config.toml
num_attention_heads = 8
vocab_size = 42396
rope_theta = 10000.0
attn_scale = 0.125
bias = "none"
init_std_down = 0.0
optimizer = "muon_variant"
warmup_steps = 200
final_lr_fraction = 0.0
max_seq_len = 1024
Each number is 500 + 50 x the weight over its row's rms, rounded and kept within 0 to 999. Layers, rows and columns count from 0. Numbers have three digits each. The size before them is the row's rms in percent of the matrix's.

# layer 5 MLP up, 2048x512, rms 0.0529, rows 1150-1164, columns 384-447
098:495560556438522363525530501523528479496517496559482453487522611519482479396597547535489558574449536552502570501394512495537458433499401518479443488509472539475412558494569468474512519544530566
105:493487470464506438520556468502546563429511506470575475543354516498419496475482491416526476549492507549484466523551427458587520530500459519452473520605539610465501529535458543529493507589549574
098:439513530466552464460547450540486510527445520499402555517486514528532503488512406412504506550471490537509556433500526507501559501482475451561473573429542453524460496511438522545444474552524471
097:491567512464568517508473431446479500457517499533540486486486530555501502513487553350469446416498453446562447410511450483595381457489558524499416527451618576458535449366561550545503507523532500
097:460479507400550616456562461516473447483517589472511527506473459502359494466468550398621452508515457438551503545551479580568582473474566498576453463564593479451527483504475650527474482514487500
091:505319368438564501527429473564520582445522488473526440526484524507571430453424555551506426462590541510482568574474483564457653540559447444552477539472547429445512580507522537479529441519493528
097:481610580559467500530457495520616597400569538476420480610444575570524560565484479467433536504461505475488499457424475506487556591497509458510519464411558557515496455461459521428575577530525585
099:568433426496425516465447488543503482537578566491546460468505521425511563491423432562449531446550578504493590545461458489469476509566479390529507565443393571472518579425537539464520486552512504
105:501451549406474541495677530422464499531531495487564480522557515539539451576541578566553552404560540470542507538497553554532411432432569486513513548552516360483601447513502534496450511525498525
097:538457467553523450512459524530579549502496562470471400428570582518500509502510585508591548462573523522450503475506464425519435527574550482378505412470479543486537446531581514398511596545547461
098:409541483527571444567458543517452528521490513503495381541447539470553502624511540535477507454549338452611479523485484551504479508578471508437491509552546418529490440519480589471489452582407565
098:520551499451537502546510546500500518497537542580640433504494468519439483505487489399476393392408510510475507552512508521484526519473504495547514564439583394455498468453584516430480518512578467
099:536560468489551609522547528482435582648492357477439507510484550521489533545419388562453421516486498546532534582520613515479498599558528472451506418529563417557517389456414492515598440512463545
096:508534458469493457489486544472456533585442511492597515412553528527382472467464450565600450468539585483428469492536501523528530496508560593540511519475535541451515372481471441539565472580560415
102:476525525443550503601571490501462558458518506505434525442599454473461493516462458512463574472596482449410439486439519501463488445522493494541469488449505540438435479525478480482489522524548529
# layer 5 MLP down (transposed), 2048x512, rms 0.0707, rows 1150-1163, columns 384-447
102:444537492491535532460537507381572421501463579508516493555482416471421513526507506455499477614548445524555507479496504533450530456537552440535458528518473372509427465490563506497546523422489515
107:535499536440450577530501533470441521511578508497488540496511499516444497561395509441495518443447533536451554514526518389527474525532507501435444472469527475521516556482540594559529607473442522
101:615488450572566517444438463479431522495577541503515478502500571536408524539434492493491448525406439545493542487506464445418518512474502479474504472569496466493506546546519515567420461480440528
095:474479520597460487501557517545528496579493453519561560500535546548549500512538562479519457481531555467499502411467497539483635569550659499409569497467482502499489469456412468402419503546579427
102:515486617543434459474464518461481395490531531526492570464507556505549436500468554509559562482532496446431462457554467461491405425392588452465505507491450462530543456487506522513480480516480532
098:506468513512438500467398519549517504468445474667477463484484529510508531475600565535414556512410533456513515417462393493492520482432507390533491508483466611471463495629429484583532479522572533
101:492525457539508465506527475585493527559564524492453521607466462475452452533470550529495440533478469485553561572474497512514509489517475538490482378450462499459516533472496424479492475537502452
099:481509395438546389470453490566489430526577529475438553508514467455400503542515447514523492484434478476448507529464517528449484578533591537470536464552542461463476519512473482449467525477461416
102:497509570507338515530534447531498530470476503598474496561519474452480496451434418529494487487534536558546519469535574519558504532442517545457534482521455441457489507503520480484510528524530486
102:497455519484570523493436538485487608578532540525523523476531509456570504535562341450510511540482518474571518502423531462512474541480563422475446486482373480429528435471512506591528454473503494
104:479410514511535481476451540457517557506515487468482542503536628541472570426427418486503608423500370439522445464487448502470552568524525547478508578545516489469444540486529517580554474477498554
094:577535516570506502435502414490537502450517537430534506491516449462482521488476521538501496439450526539459489480541511527407455518476473484500514567479400524477567441524462473544479462593479514
103:539610434439506544370526503481559522508539510460539529483569407529459496457563540507514504553467516517489497579468419407525463437605527507566470458546489494486530482462477466383443509553432537
096:497553473462414577458525491496452544545519469570478480389481499512450472604555550471569463511505552445497508531472462558472467486546492438564409536460598470528466537511582518488439542580472576
# layer 5 MLP gate, 2048x512, rms 0.0507, rows 1151-1164, columns 384-447
103:505506495490570531515526498449473477556489393564439535578476496544559661450477519526492434498477522454492560489423487446480603604404544448466441502436435469530582530464457462490455588528516461
102:522493472505414477511561483584484570497527497501567443456447497550479534486441572462536511412476411537506516510488358516478432518539448463520498435465503456485526546479390420484536408499494479
100:531553475434519469527513568528476587459492558444477498539621592390474531452485600489453481568516482516444479445518496461517484490491485518471551581553439493443488460551479517542530563509511569
099:523492440511521483520570390464448496410480420482447415420552513549466502458550444483496544485560587496504563420388523546449507475551525470535587499524486532437555497460531463498450416511418528
096:541465435445520460610496510490449484528487485517409551516573506526565455610496526468469490538477466534462431512422502553543530480466379452513538526422421469525531517403504441565484460521497501
101:468434475548506495535580471531575553548547503384577465550504597531494452527521519526516493496439605459459521472488491528572438541524524524449485525513471468456559562477494493469548455522550507
099:481387555500363519497506526476523527540529416576480543605534504548515500501417476576467422554505497491535577553467490490503489496537441495468500597509458586539426457608390423520499469544361621
098:467437469490585470532507388522485545449513438550516491455517509455410552591490518526525485444561483558465526519475469486424481500437395480437523488470500421478525472514549477402488494490499486
103:472579407521536486396491475469400528458556610430437479510427427568496454502533451530540523563533469469519448487514636378515543460446522471431494428533518596574536437540334558390542424482503465
100:499488503554527566487471546490552564510486444557613537585438505489573506410478625485579418541611495439554559491578411576548471559469437397494444508431566541522510533509533495494485516561450442
094:375449424399481522509574573411348464472494478550558482587582431438449554499434445556486498577541510616474522556469434544581487543470421498548455420469485443469579530529571431509519477471424405
103:526483565456475434446529379545576529533568431395481516506572449539472518552450484453568464473482467450476572513435481464566550510552483550471485462527451371453559560455513539493534510561563515
092:515488454411622433476453536514542523583493541408495443493474517501512526551513509429570506482543466442523550439466443466519517521533525493558423489496569536447640500590525521507426425513436470
100:423502598529504464382488490462484538482492548460553495501498497585525574468370533485494647520498556460535490508486515496376458410456502627418418508450466495525614488544489445530463466417466493